From a checkpoint of a small transformer trained on Wikipedia.
Size: 3 heads of 32 (1 for keys and values), MLP 256 SwiGLU, vocabulary 4284.
Training: a variant of Muon for these matrices, 144M tokens, 4380 steps.
Each number is 128 + 24 x the weight over its row's rms, rounded and kept within 0 to 255. Layers, rows and columns count from 0. The size above them is the row's rms in percent of the matrix's.

# layer 4 attention query, 96x96, rms 0.144, rows 0-95, columns 64-95
size [ 51  52  72  67  89 100  86 112  98 108 115 129 115  97  95 106  44  69  72  80  92 110 103  96 104 109 106 102 111 105 118 114  58  64  85  87  93  99 117 116  93 114 100 107 106 113 106 126  68  76  76  97  96 120 108 111 103 112 116 116 108 116  97 106 166  82  97  91 108  99  83 104  72  91 105 122  94 111  92 107 103 124 101 106  85  95  76  87  95 109  97  87 108 103 100  95]
[[160 135  92 109 133 136 107 142 142 115 131 161  54 137 137  88 111 160 119 131 115 166 124 115 113 140 104  97 102 109 180 140]
 [131  84 137 105 144 123  90 148 178  86 130 122  62 165 137  75 115 145 106 128 131 116 126 115 158 158  70 101 119 143 163 129]
 [125 125 124 137 112 151  87 132 141 167 113 114 128 130  90 175 127 146 147 125  92 121 118 141  75  95 138 140  86  46 123 114]
 [131 126 122 117 152 100  97  66 153 111 149 156 158 138  97 118 115 133 114 138 116 118  82 121 147  82 153 102  90 106 108  88]
 [ 99 168 118 124 113 160 157 152 106 196 133 117 138 132 182 149 111 147 132 117 155 151 152  93 109 134 119 136 111 114 147 135]
 [ 69 129 145 137  95 118 119 148 148 120 123 141 108 116 117 100 143 150 139 113  71 119 134 184 108 113 134 165 111  99  92 141]
 [111 134  76  82 143 146 151 117 125 137 118 154 152 142  97 117 136 170 115 120 165 129 151 131 138 101 107 168 130 184 113 123]
 [174 151 126 135 110 138 159 150  58 188 173 150 145 145 132 125 155 137 118 121  99 147 118 103 175 129 130 135 156 125 156 148]
 [154 151  98 142 109 167 115 124 158 123 108 114 121 113 142 133 123 106  70 114 182 125 131  89  98 139 108 114 136 167 156 121]
 [131 115 181 181 128 135 136 175 154 153 131 133 142  93 138 139 145 100 129  96 104 122 156  96 143 117 135 123 138 138 166  76]
 [ 94 159 176 154 138 113 105 126 122 176 135  57 112  80 164 104 115 124 111 126 100  78 136 123 150 131 144 146 137 106 138 135]
 [ 82 159 117 128  88 146  89 133 143 126  91 167 132 141 115  73 125 162 124 112 164 149 167 124 126 136 138 119 164 142 121 140]
 [ 98 130 115 113 183 110 157 162 143 123 168 109 135 102 123 124  97 107 149 107 152 119 149 145 150  92 120 110 105 121 115 117]
 [106 157 159 124 125 112 119 149 172 144  53 112 181 133 126 119 108 164 113 122  99 165 146 159 150 119 133 128 143 147 116 129]
 [113 119 129 128  78 129 151  99 166 100 136 113 103  80  86 101 117 134 127  86 122  85 103 121 112 137 107 117 112 124  81 108]
 [113 141 146 122 108 122 134 150 122 143  97 135  98 144 183 114 133 147 104 119 119 109 156 134 150  91 104 112 141 131 132 159]
 [144 119  94 166 114 132 127 123 153  94 128 106 171 135 119 104  99 143 120 120 150  87  52 152 170 128 117 129 157 112 124 126]
 [129 120 126 179 120 103 141 133 148 144 149 138 154 131  93 101 167 138 101 104 160 123  84 150 181 147 137 126 167 136 133 140]
 [139  77 130 112 109 137 128 176 149 105 120 117 115 126 120 114 140 151 140 140 141 140 155 106 147 167 114 105 110 167 174 128]
 [147 139 108 132 115 135  69 141  88 135 100 142 118 134 168  95  97 104 153 125  95 143 168 129  92 156  92 160  93 136 166 165]
 [114  82 126 112 128 141 150 134 153 105 106 137 122 151 118  95 165 125 129 109 155 133 116 136 115 154  73 105 142 110 119  93]
 [ 98  76 174 170 123 136 153 165 113 183 129  93 144  97 174 147 138 118 146 142 115 147 109  96 164 132 120 125 154  98 120 130]
 [118 137 125 139 159 130 185 119 148 119 131 127 144 112  98 150 140 153 126 131 185 108 130  79 145 132 165 106 157 160  88 124]
 [128 109 119 161 149 150 149 130 144 152 122 144 173 151 134 142 154 113 120 126 205  94 122 130 151 117 175 143 163 157  92 138]
 [ 85 140 139 187 147 131 148 140 117 106 106  93 160 154 103 108 128 175 132 135 174 127 140 101  97 131 113 148 145 150 112 126]
 [ 99 152 127 124 113 117 138 127  90 125  98 125 131 152 152 136  99 152 154 157 148 129 110 141  83 154 152 178 130 148 116 164]
 [140 113 157 164 100 108 162 119 127 146  93 171 166 143 111 126 128 136 154 123 155 148 179 132 143 137 158 112 144 159 119 172]
 [156 131 155 173 141 103 109 142 161 147 174  96 115 148 190 116 119 141 104 107 104 114 107 171 122 152  91  87 137 116 137 100]
 [137 130  85 103 113 144 166  99 119 119 150 140 183 127 130 152 187 136 159 124 159 129 102 162 169 141 142 127 135 148 146 134]
 [116  81 135  94 131 123 142 110 104 124 123 120 152  62 121 154 114 112  95 120 141  99 109 139 139 102 168  99 132 179  99 130]
 [158  71 147  99  98 128 139 133 110 137 139 148 121 157 135 116 129 104  97 131  90 123 171 153 116 153 161 131 186 156 111 124]
 [ 93 176 100 163  94 123 128 140 110 145 109 146  89 130 130  91  88 144 137 136 108 145 126 115 103  93 116 140 117 167 155 129]
 [123  73 115 129 101 107  99 179 136 147 114 118 123 106 106 146 123 145 150 122 140 150  98 114 135 110 144  98  92 135 117 117]
 [150 104 144 135 107 153 109 154 118 156 125 138 134 122 107 138 135 128 131  80 144 110 111 159 108 101  99  81 110 137 129 119]
 [128 121 132 118 152  86 100  86 164 112  94 135 128 134 144  88 132  96 110 148 130 150 104  97 142 122 114 154 168 146 133 148]
 [130 134  89 126  93 135 118 134 113 124 121 148 136 138 135  88 106 109 122 153 111 152 131 111 155 116 169 123 143 123 117  98]
 [102 141 141 131 112 115  91 149 174 136 127 173 106 164 161 124 124  84 103 114 115 140 122 136 130 158  90 140 121 153  79 135]
 [150 116 119 165 140 109 127  92 147 126 124 109  86 144 120  67 143 135 151 154  90 118 104 109 141 139  79 130  98 124  95 146]
 [100 155 128 121 136 149 138 158 142 115 122 133 182 104  95 147 152 125 121 109 151 153 163 145 129 113 131 156 133 122 106 178]
 [110 158 139 131 127 167 111 183 179 115 155 111 137 179 135 150 132 109 129 132  90 103 164 148 113 147 121 119 131  78 105 139]
 [120 125 149 149 111 123  85 132 145 159  94 153 169 119 153 127 122 124 144 140 138 141 134 134  99 121 177 142 163 147 133  88]
 [108 115 130 149 137 139  84 125 136 140 126  93 172 151 131 117 134 149 119 146  98 129  89 153 126  90 107 134  79 116 169 100]
 [139 160  92 137 158 105  91 100 166 117  91 124 121  90 165 119 146 146 108 104  97 103 110 154 102 111 138 119 141  95 144 100]
 [ 91 111 139  96 113 135 168 118 190 133 124 158 126 140 114 113 134 157 132 120 132 129 160  94 149 138 138 141 115 203 113 142]
 [143  89 153 121  93 117 174  82  78 111  87 109 129 118 182 159 164 175 108 124 140 152 127 115 112 150 138 128 155 157 117 106]
 [113 100 119 119 154  99 105 101 185 133 106  88 110 153 132 107 163  96 157 102 104  67 113 157 103 159 105 116  92 141 117 103]
 [115 132 142  99 109 147 154 159 144  81 138 101 127 140 100 143 120 149 163 133 112 104 138 132 118 138 122 146  81 156 126 144]
 [125 131 158 156 145 134  71 146 127 150 129 111 108 126 150 140 129 140 139 106 110 107 137 119 136 148 133 112  98 151 117 178]
 [111 146 116 108  81 170 120 146  87 170 136 111  80 158  87 169 120 114 120 130 119  82 165 143 128  97 133 109 101  95  94 103]
 [158 200  95 110 105 155 112 103  75 127 126 121 129 141 118 129 108 130 127 129 132  89 132 144  93 126  95 111 162 112  74  92]
 [115 104 153 176 166 105 153 152 157 135  86  85 150 119 141 157 131 133 159 126 121 112 137 103 118 125 136 125 146 117 126 148]
 [120 123 145 159 132 102 166 146 150 107 110 115 161 137 167  97 136 110 108 117 122 147 111  91 138 135 124 110  99  93 160 168]
 [ 99 136 108  91 105 160 111 121 130 158  97 146 125 152 151 102 128 145 170 152 112 113 108 113 132 113 111 141 153 151 121 138]
 [157  93 130 146 131 132 148 139 108 122 147 101 119 142 149 100 122 127 133 144 113 138 103 131 147 153 127 112 134 114 131 117]
 [143  69 115 143  73 107 126 112  97 141 150 113  82 138 113 133 110 118 104 140 126 119 110 118 136 148 100 108 169 118 103 132]
 [ 92 116 146  94 133 114 124 117 118  93 104 115 142  75 101 126 135 162 105 136 149 134 155 155 120 111 146  89 161 123 107 153]
 [102 132  74 128 102 140 150 122 161 135 100 147 144 139 105 156 130 104 133 112 180 112 147 127  88  79 136 160 112 139 101 165]
 [120 101 101  79 118 139 112  96  98 137 140 128 107 128 121 121 134  93 152 124 161 138 124 137  85 127 151 114  99 124 141 159]
 [146 147  97 116  67 140 134 147 127 135  51 149 138 184 153 113 140 153  98 138 153 137 138 116 109 112 108 174 117 121 118 153]
 [131  94 131 153 107 110 146 113 160 152 140 151  90 120 172 125 149 108  67 135 131  84 132 157 117 152 142 109 108 105  92 136]
 [143 115  82  85 143 120 133  89 149 108 101 148 154 152 114 165 175 115 146 113 141 101 112 139 138 134 158 144 147 153 101 126]
 [119 125 118 102 148 142 138  83 143 105 113 151 153 134 103 134 118 105 134 151 111 113  87 130 109 112 147 130  66 162 122 105]
 [112 100 116 144 110 126 175 184  78 127 142 102 105 153 140 100 132 116  81 147 136 132 127  87 129 121 103  90  99 138 121 131]
 [123 139 124 120 141 115  85 133 172 144 100 137 153 138 136 130 120 144 121 124 107 150 105  72  99 137 158 168 147 113 129 122]
 [158 134 110 139 109  93 130  94 120 125 114 133 143 139 114 121 116 154 110  78 156 153 108 106  88 135 153 111 133 117 152 134]
 [160 137 110 120 130 128  90  81 118 131  95 138 149 147 105 137 120 146 137  81 116 123 132 154  82 133 116 115 151 118 128 121]
 [171 111 140 128 145 112 120 133 109 164 102 161 102 143 112 120  90 157 139  82 140 149 143 114 121 121 125 116 141 133 134 102]
 [118 147 147 110 141 109 162 115 132 167 125 146 143 100 139  66 153  90 134 137 138 115 150 159 165  76  84 127 160 147 122 123]
 [144 141 132 113 147 123 131 132 105 135 122 127 109 161 136 124 134  97  70  92 131 142 103 131 114 120 102 106 108 103 151 114]
 [106 119 117 155 162 100 107 140 156 147 148 124 114 145 145  99 112  78 113 102 177 133  91  93 125 158 144  94 143  97 145 144]
 [108 172  99 120 129 129 115 127  90 113 134 140 105 126 110 129 146  88 135 154 180 139 141 104 132 127 133 114 136 109  95 127]
 [121 123 100 126 150 143 136 121 118 154 115 161 125 133 144 107 104 117 148 112 165 143 119 165 126 156  95 119 103  90 152 107]
 [ 92 139 100 133 109 142 149 114  87 115 109 142 123 141 138 126 101 103 125 126 149 165 142 122 140  91 154 149 149 126 134 122]
 [133 145 157 130 168 127 163 138 176 127 149 105  97 152 139 108  95  93 147 119 123  89 166  97 105  84 106  85 137 115 162 127]
 [126 107  81 119 130 101 137 119 124 111 119 155 134 111 137 105  97 129 122  99  96 153 161 115  88 114  98 114 114 132  84  95]
 [ 92 139 110  75 143 157 122 147 124 124 136 136  91 134 117 137 136 102 148 169 149 126 101 132 126 135 130 175  88 171 119 174]
 [140 103 141  92 125 131 101 129 122 159  96 185 174 145  86 103 136 163 129  97 161 153 153 132 126  97 171 141 127 132  95 115]
 [138 138 176 156 123 108 164 131 134 130 107 114 128  92 162 140 139 119 121 138 117 154 148 147 137 140 115 112 144  95 169  85]
 [153 131 133 148 117 107 142 143 106 102 125 107 140 115 116 130  91 126 118  96 161 121 119 120 109 135 153 136 153 156 185 152]
 [144  94 144 143 124 134 124 159 130 142 114 154 144 137 120 137  79 155  99  94  83 200 117 131 158 116 177 126 154 122 172 129]
 [ 96 123 106 112 137 147 101 178 123 118 149  90 102 126 140 165 131 118 137 177 113  92 159 134 179 163 141 144 125 123 134 119]
 [112 131 143 111 112 160 103 143 101 123 143 111 121 110 123 143 144 108 156 153  97 102 116 147 165 132 151 144 141 142 102 128]
 [150 109 121 137 109 101 142 122 156 117 123 100 130 135 147 131 127 134 132  98 150 128 100 129 102 148 152 153 112  95 147 107]
 [153 143 111 145  86 122 134 108 144 106 133  87 142 136 132 116 100 139 133  94  78  99 117 125 115 116 123 113 132 100 148 105]
 [123 139 108 116 121 148 162 159 164 117 130 121 147 121 131 157 169 134  98 150 187 141 146 157 134 133 146 113 123 118 181 150]
 [168  98 113 194 154  95  91 122 173 149 119 132 181 132 122 160 121 177 141  90 102 131 154 110 107 153 144  89 129 119 140  99]
 [124 150 121 144 168 166 119 166 123 150 133 109 132 140 150 122 185 100 148 159 149 108 134  85 121 160 159 141 171 123 129 138]
 [114 144 111 151 128 133 168 135  57 133 161 160 160 145 105 123 135 139 148 154 173 128 131 132 132 122 141 110 145 121 130 110]
 [146 142 110 106 116 158 117 153 138 116 125 144 131 129 112 126 179 110 166 137 107 127 150  92 124 126 136 152 141 156 115 137]
 [144 111 128 126 101 150 145 100  89 110 101 152 162 141 124 115 108 132  79 161 167 167 143  98  58  87 138 114 134 143 102 120]
 [103 152 111 116 118 124 128 122 120 115 149 111 132 117 114 167 165 140 151 120 150 100 125 108 128 133 110 128  85 196 149 172]
 [140 142 167 133  90 136 109 123 100 119 142 168 120  85 115 121 142 105  90 151 119 132 116 141 119 153 111  79 156 113 147 162]
 [105 136 130 108 115 163 155 172 142 159 125 134 155 123 120 162 137 147 149 183 172 124 154  92 134 131 143 125 130 136 105 120]
 [120 126 122 115 114 142 157 102 147  73 145 135 109 127  70 132 154 153 148 148 101  94  96 146 120 121 139 138 112 134 171 157]
 [122 120 101 149 141 143 145 103 118  80 108 102 114 145 149 111 134 173 110 115  95 155 142 117  94 119 112 173 119 107 155 130]
 [162 107 152  92 137 113 119 150 104 129 109 126  97 143 137 151 145 118 154 162 121 115 134  91 159 139 171 113 112  94 145 102]]
# layer 4 attention key, 32x96, rms 0.153, rows 0-31, columns 64-95
size [114  62  83  71  97 102 112 104 112 111 102 116 117 107  97 106  96  77  66  84  93 107  93 106  99 108 122 105 102 102 101  93]
[[126 135 181 138 133  91 150 121 123 102 100  77 188  96 161 107 139 146 107  94  97 178 132 138  99 118 104  80 120  92 147 105]
 [131 135 138 129 150 120 147 166 171 106 147 122  91 148 113 109 115 161 127 113  92 160 155 139 106  93 125 120 126 118 132 140]
 [139 131 144 111 101 121 168 174  95 146 121 136 161  98 164 129 165 140 115 132 143 177  97 175  90 134 140 115  98 129 144 153]
 [126 122 124 135 116  77 162 102 142 158 138 179 124 135 165 129 165 109  65 164 133 123 120 151 116 131 104 154 106 105  94 175]
 [130 104 156 100 124 101 100 107 131  83 127 131 181  89 185 115 149 165 132 145 100 112 169 125 149 141 135 135 100 157 139 124]
 [140 112 141 163 122  92 128 128 173 108 126 115 102 109 142 137 120  89 106 111  74 163 131 136 123 133 171 158 140  93 135 123]
 [137 126 106  76 111 141  92  88 133 112 142 134 142 127  86 105 123 160 163 133 124 114 187 123 151 105 123 149 128 130 143 143]
 [141 140 153 115 120 109 170 135 153 107  93 109 145 120  78 109 130 140 175 109 122 167 143 148 136 142 110 167 145 148 127 129]
 [104 106 123 166 135 151 135 160  88  77 123 166 124 154 134 129 112 185 165 161 170 107 118  86 143 156 137 112 128 132  97 143]
 [115 129 122 165 122 115 110 192 142 153 107 108  98 159 141 125 181 121 126 123 147  97 112 165 170 135 145 163 149 116 117 145]
 [103 131 102 120 117 148 136 107 124  99 174 140 176 166 136 144 153 134 138 134 175 121 136  78 137  81  80 125 175 153 123 127]
 [139 103 193 127 116  86 122 149 103 119 128  90 119 104 166  94 103 140  98  87  95 144 144 143 145  97  83  94 130 110 172 115]
 [131 160 133 133 151 137 134  91 142  78 121 150 133 143 123 151 154 149 156 157 203 130 134  87  81 108 139 150 162 132  84 161]
 [ 87 132  61 108 116 139 152  94 131 144 149 133 101 139  96 150 135 130 125 147 126  78 144 143 139 153 111 173 150 112 136 146]
 [ 79 143  98  95 119 114 133 119 141  95 121 130 163 110 133 183 123 136 112 174 126 144 150 153  75 139 109 136 103 120 116 110]
 [145 142 150 128 149 146 106 159 124 177 126 138 114 168 122 154 110 109 141 153 158 142 139 123 115  98 123 131 124 161 189 153]
 [132 115 148 171 101 118 136 103 131  70 118 117 125 155 111  95 102 135 101  75 147 169 113 124 105 114 100  99 144  97 129 133]
 [151 152 150 123 118 193 172 123 125 130 157 156 129 188 105 158 138  95  95 104 163 124 155 119 149  87 113 154 132 105 127 135]
 [113 121 127 106 130 108 125 106 178  89 138  97 120 136 126  83  97 141 106 136 102 116 130 128 148  88 102 100 139 149 100  98]
 [127 124 171 112 159 108 106 119  99 141 121 136 110  70 139 126 134 140 130 133 103 130 111 126 112  92 154  87 119 122 132  99]
 [ 95 163 112 133 119 126 131 159 131 111 130 164 135  93 120 177 116 130 114 143 157  94 149 130 113 145 142 133 118 118 123 142]
 [109 193 114 107 147 164 116 106 109 110 127 153 108 129 125  96 126 115  90 137 114  93 144 118 121 143 133 144 112  81 120  96]
 [146 152 137 146 122  99 119 147 101 141 134  97 104 130 120 122 136 104  97 115 124 135 129 187 155 119 124 136 112 115 155  89]
 [ 99 131 111  92 113 155 125 130 154 113 129 151  91 110 113 135 119 112 149 142 142 104 155  87 168  95 130 137 130 164 119 174]
 [ 85  96 109 108 143 139 121 138 110 119  77 139 126 153 111 146 100 100 107 127 127 133  89  96 130 150 108 123 127 117 114 105]
 [ 98 160  93 142 122 120 166 134 148 130  95 136 171 138 110 116 174 124 158 116 155 162  98 171 123  97 110 155  94 161 172 155]
 [117 126 113 109  95 147 163 126 152 124  59 166 143 163  91 164 122  97 153 150 154 122 157 113 105 125 136 163 183 176 126 136]
 [124 163 132 168 123 126  90 134 131 160 100  98 119  96 154  95 134 166  90 114 123  99 112 180 106 125 165 108 140 109 134 141]
 [112 114 141 127 149  84 141 110 133  84 131 113 165 109 143  82 156 156  94 113 123 129 130 120 107 125 139 101  69 130 149 116]
 [121 145 122 121 136 151 182 138 118 120 112 125 159  88 149 132 125 126 114 135 134 148 112 113 137 161 186 153 127  93 124  84]
 [129 127 128 168 135 158 103 151 114 115 114 167  98 113 147 101 135 109 101 141 151  95  79 108 136 121 119 135 114 136 165 154]
 [111 123 118 104 105 143 136 154 135  66 141 118 137 137 149 132 138 127 172 100  97 114 168 154 112 159 127  84 117 134 160 171]]
# layer 4 attention value, 32x96, rms 0.108, rows 0-17, columns 64-95
size [115  94  94 105  96 107  95 106  94 101 103 103  98 106 106  96  90  99]
[[ 87 147 146 120 161 106 106 169 122 108 137 129 139  92  87 133 157 141 151 153 125 125 106 170 143 133 149 114 132 126 128 129]
 [119 126 104 146 109 123 121 113 155 108 144 129 138 132 140 125 183 121 146 136 141 162  90 132 103 137 100  97 127 117 106 178]
 [123 160 153 156  97 155 166 154 131 127 145 123  76 126 156 143 156 161 147 148  95 128 115 117 144 115 112 123 132 115 141 113]
 [117 102 148 126 169 131  84 126 121 115 150 119 114 170 171  98  93 122 118 148 158  93 126 161 148  77 108 151 124 135 114 137]
 [140 141 136 134 140 128 173 151 104 175 132 147 127 116 156 105 102 120 131 119 110 136 147 113 103  93 168 134 141 155 131 154]
 [167 100 149 108 121 136 130 121 133 104 129 129 136 120 152 107 116 154 152 134 111  98  93 118 147 152 141 101 126 153 139 134]
 [136 105 109 149  92 189 121 136 155 148 169 111 153 151 107  95 152 132  99 119 146 123  77 155 117 106 170 112 141 147 195 116]
 [138 144 143 143 170 128 121 122 118 109 135 129  98 126  99 138 131 135 112 134 152 164  89 151 171  89 119 126 108 149 114 123]
 [124 115  71 109  86 117  99 154 129 127 133  97 126 108 135 108 140 152 169 146 126 164 159 134 191 136 143 112 152  76 101 150]
 [100 153 140 130  74 128 158 157  91 101 108 113 160  99 155 184 164 120 148 125 168 122 143 132 118 141 130 112 105 137 150 119]
 [155 128 133 104 132 134 105 106 169 138 131 127 145 158 115 172  73 110 131 139 111 147 128 125 105 135 115 151 102 106 154 108]
 [ 67  91  98 115 133 126 166 112  65 137 113 133 128 111 136 118 151  90 120 137 128 118 117 127 117 149 116 125 126 156 115 161]
 [128  87 114 102 141 129 159 181 109 116 128 134 146 117 133 144 156 111 126 115 114  86 161 135 141 147 125  93 104 116 140 145]
 [117 145 123 152 134 138 152 181 161 117  81 115  83 112 144 114 126  98 137 134 126 145 120 150 117 123 151 163 116 123  74 126]
 [ 96 139 125 138  99  90 178 145 104 100 111  86 147 121 131 149 132 149 114 141 106 155 113  98 162 102 136 146 114 145 149 164]
 [107 160 116 143 123 131 130 177 161  61 107 120 139  99 154 181 143  93 128 150 145 159 106 132 149 158 164 109 120 163 166 170]
 [143 153 121 140 109 123  97  94 163 169 109 141 155 112 143  89 105 169 163 130 130  96 142 172 137  91 105 105 172 167 128 126]
 [145 122 129 114  99  76 154  85 119 148 119 130 120 141 127 122 107 116 152 146  98 171 152 147 159 177 128 112 133 102 146 134]]
# layer 4 attention output (transposed), 96x96, rms 0.329, rows 0-17,32-49,64-81, columns 64-95
size [ 97  81  89  94  97 106  94  89  94  88  82  80  89  84 100  94  80  99 119 118 105  93  82  95 103  99 102 102  95 109  97  99  94  97  87  98 121 105  94 121  99 127 101 110 101 107 107 100 119 109 107 105 107 113]
[[112 149 129  89 153 100  96 139 111 103 121 125 103 118 120 136 110 110 128 135  91 138 145 157 139 124 125 135  85  93 140 108]
 [154 121 124 166 121 123 134 139 162 169 129 130 127 130 104 121 176 145  98  80 138 109  89 102 124 124  38 140 138 156 106 138]
 [127 131 151 109 151 109 139 145 160 131 146 114 100 126  71 138 112 127  99  93 112 162 142 135 107  85 126 126  53 125 117 162]
 [118 134  96 103 135 128  97  70 154 135 115 121 131  84 123 140 169 157 100 124 117 130 132 138  86 129 131 121 121 116 101 112]
 [ 99 128 157 134 134 130 121 136 135 171 149  82 135 116 122 119 190 158 131 100 141 108 149 136 120 108  96 176 126 156  92 158]
 [ 72 107 176 112 117 129 121 116 168 116  90 141 138 125 119  86 102 117  97 119 128 119 154 153 151 145 171 122 128 154 110 134]
 [ 86  75 140 159 147 153 134  96 131 105  64 111 159 118 118 142 113 120 158 107 116  99 158 126 102 105 129 141  97 151 145 138]
 [ 88 102  99 141 129  88  92 152 120 161 203 128 138 132 153 117 150 120 157 120 105 130 129  90 134  84 151 154 160 109  98 124]
 [124 100 120 139 135  94 143 130 120 139 140 116 108  94 133 100 141 131 116 154  82 132 126 128 164  97 155  95 109 112 133 107]
 [132 170 116 118  85 117 135 130 138 116 141 184 111 118  98 100  93 131 150 108 136 122 164  93 113 148 150 112 146  87  98 133]
 [136 143 181 158 126 115 146 125 144 111 128 123 131 146 175 118 158 106 160 113 146 116 162 130 166 141 116 142 124 157 150 143]
 [126 102 122  88 152 140 112 112 127 103 129 133  92 128 156 114 118 139 114 132  92 162 131 137 137  82 101 151 122 145 157 145]
 [157 131 121 169 131 142 139 147 129 130 182 132 135 141 128 133 106 138 144  92 133 154 123 102 146  87 145 115  85 106  94 134]
 [165 123  86 118 211 167 103 124  98 151 150 135 139 162 145 109 122 128 138 134 150 148 101 115 107 120 100 136 135  96 117 131]
 [119 117 136 107 135  82  70 122 102  60 146 146 115 111 128 159 151 112 156 120 102 132 116 132 144 128  93 120 124 123 145  68]
 [154 112 170  98 129 136 129 134 116 139  84 144 116  85 160 124  85  94 127 109  95 135 154 132 117 121 126  91 159 114 116 134]
 [108 109 141 123 128 179 108 160 173 146 104 106 141 163 115 133 145 135  82 138 179 123 152 137 134 104 121 123  97 144 142  96]
 [168 114 109 127 112 129 133 129 120 162 115 146 110 113 126 128  98  90 126  89  88 158 147 119 177 171 111 124 107 125 160 121]
 [101 109 115  86 118 111 147 122 173 101 153 129 119 183 183 125  70 102 116 120 118 139 131  76 107 113 120 133 151 176  95 134]
 [ 97 120 119  91 169 125 122 116 114  70 113 121 128 100  91 148 110 115 128 121 128 134 126 141 192 119 157 159 117 115 127 138]
 [ 97 137 159 155  93 111 125 140 116 118 116 139 124  96 163 151 137 118  95 120 129 128 115 172 133 149 131 102 117 131 124 125]
 [165 137 144 135 137  99 145 151 124 122 141 103 134 106 123 178 143 118 113 139 129 138  91  63  92 118 152 132 104 107 142 146]
 [142 113 120 141 157 140 125 142 126 113 165 161 113  86  49 142  97  75 101 112 130  48 125 116 119 145 150 137  97 125 135 104]
 [116 123 183 115 101 159 120 120 112 165 116  80 142 156 118 106 162 172 156 154 174 124 124 138 138  92 121  90 159 134 185 143]
 [125 162 115 111 105 122  95 148 139 137 152 137  82  71 111  90 124 151  94 106 141 112 131 125 116 139 158 107 181  98 121 102]
 [110 142 122 114 127 126 153 122 136 147 122 175 137 103 139 117 109 117 116 169 134 156 124 138 134 134 128  99 110  70 191 137]
 [ 81 112 148 129 145 139  86 158 135 112 139 110 102 138 142 156 133 132 136 103 156 103 113 171 123 143  59 164 148 134 108 148]
 [154 138 138 134  98 134 145 101 143 147 108 164 159 130 106 118 126 173 134 137 143 133 125 182 153 116 121 147  96 163 172  92]
 [ 93 108 107 121 141 160 155 104  76 142 122  95 152  98 135 103 114  98  61 157 166 120  87 132 105 123 118 135 148 135 107 109]
 [143 151  98 106 163 109 112 161 103 116 110 127 109 160  99 133  79 144 172 140  93 143 142 167 134 125 139 146 170 106 164  93]
 [128 117 121 161  94 157 170 118 160 163 146 112 119 105 145 148 133 125 116 106  79 110 153 115 146 126 146 135 153 108 130 148]
 [102 147 101 112  90 106 126 110  87 134 177 148 128 138 144 156 154 145 101 125 141 126 135 118 133 156 159 156  79  89 105 133]
 [137 125 177 109 140 176 143 158 124 105 117 159 158 124  78 142 115 161 148 102 129 116 171 148 155 122 128 146 118 153 173 109]
 [141 153 105 118 124 121 124 134 154 143 101 157 113 173 106  92 110 134 135 132 154 118 116 129 122 117 125 168 128 121 154  97]
 [120 157 109 146 123  90 134 109 124  99 161  90 137 109 142 187 117  97 153 143 108 124 116 156 157 107 116 150 114 121 112 131]
 [173 126 138 152 123 121 135 160 111  98 110 135 104 147 140 148 168 141 166 144 126 135 119 119  88  77 137 124 154 129 134 109]
 [132 111 103 189 151 154 129 124 108 161 108 128 144 105 127 135 190 152 142 117 136 125 124 168 156 145  99 162 146 102 138 152]
 [133 125 144 142 110 145 139 155 140 182 135 119 149 135 168  89 111 147 108 183 117 147 142 143  98 141 129 122 112 127 147  64]
 [169 151 102 134 160 120 120 112 149 148 128 100 132 157 150 155 128 131 166 136 156 148 121  93 161 114 118 136 179 157 127 146]
 [120 126 121 181 107 103 143 123 103 202 160 159 134 148 132  98  97 126 168 125 122 147 121 159 152 131 113 101 119 141 138 160]
 [105 106 134 114 126 142 139 141 117  89  76 147 140 132 141 142 136 129 155 166 160 164 109 133 127 138 135 138 139 139 138 126]
 [142 127  74 169 175 111 110 153 109 105 115  90 102 101 120 153 151 133 127 141 110 144 122 152  95 130 104 176 107 138 110 116]
 [183 109 152 150 124 135 159  99 108 140 132 137 146 160 134 147 146 127 134 150  99 154 113 126 152 149 113 132 138  98  99 141]
 [176 140 124 127 145 122 115  75 111 148  97  89 148 102 110 104 144 143 129 114 100  75 140 151 111 125  93 142 150 162 126 148]
 [129 171 132 161 123 135 175 105 143 140 114 159 125 139  85 111  96 102 119 139 144 114 109 135 101 113 134 144 103 182 152 130]
 [121 119 133 127 145 172 120 130  88 124 152  98 137 167 183 131 111 104 150 148 107 131 119 106 141 120 136 105 143 135 140 166]
 [153 109 143 121 112 109 134 121 124 103 122 200 100 133  93 145  78 124 135  97  92  83 169 126 143  88 153 101 120 135 111 147]
 [156 118 155 121  75 134 135 126 170 122 138  98 166  82 143  93 153 113  74 142 154 115 126  92 129 169 103 116 140 147 131 135]
 [106 170 142  92 139 108 106 125 127 150  96 134 125 120 122 113 108 123 156 170 149 103 106 152  92 166 122 131 113 175 110  94]
 [ 97 102 164 141 110 124 155 151 202 111 109 131 136 101  68 113 101 133 172  95 137 148 124 132 119 118 156  99 130 170 145 116]
 [107  88  80 125 148 159 118 107 123 165 139 118  88 147 131  96 101 145 148 149 156 137 126 151  91 122 102 141 166 136 111 132]
 [ 89 130 148 128 138 166 132 118 113 123 182 135 169 114 103 163 150 139 157 125 132 138 136 125 133 135 115 127 118 136 138 111]
 [121 121 147 118 136 136 144  94  92 135 103 146 134 109 112  69 157 113 129 110 136 109 135 119 136 145 128 108 134 131 117 165]
 [ 81 106 131 122 127 138  99 133 146 124 184  94 120 158 119 111 129 153 103 116 134 114 101 144 141 142 124 126 124 127  91 106]]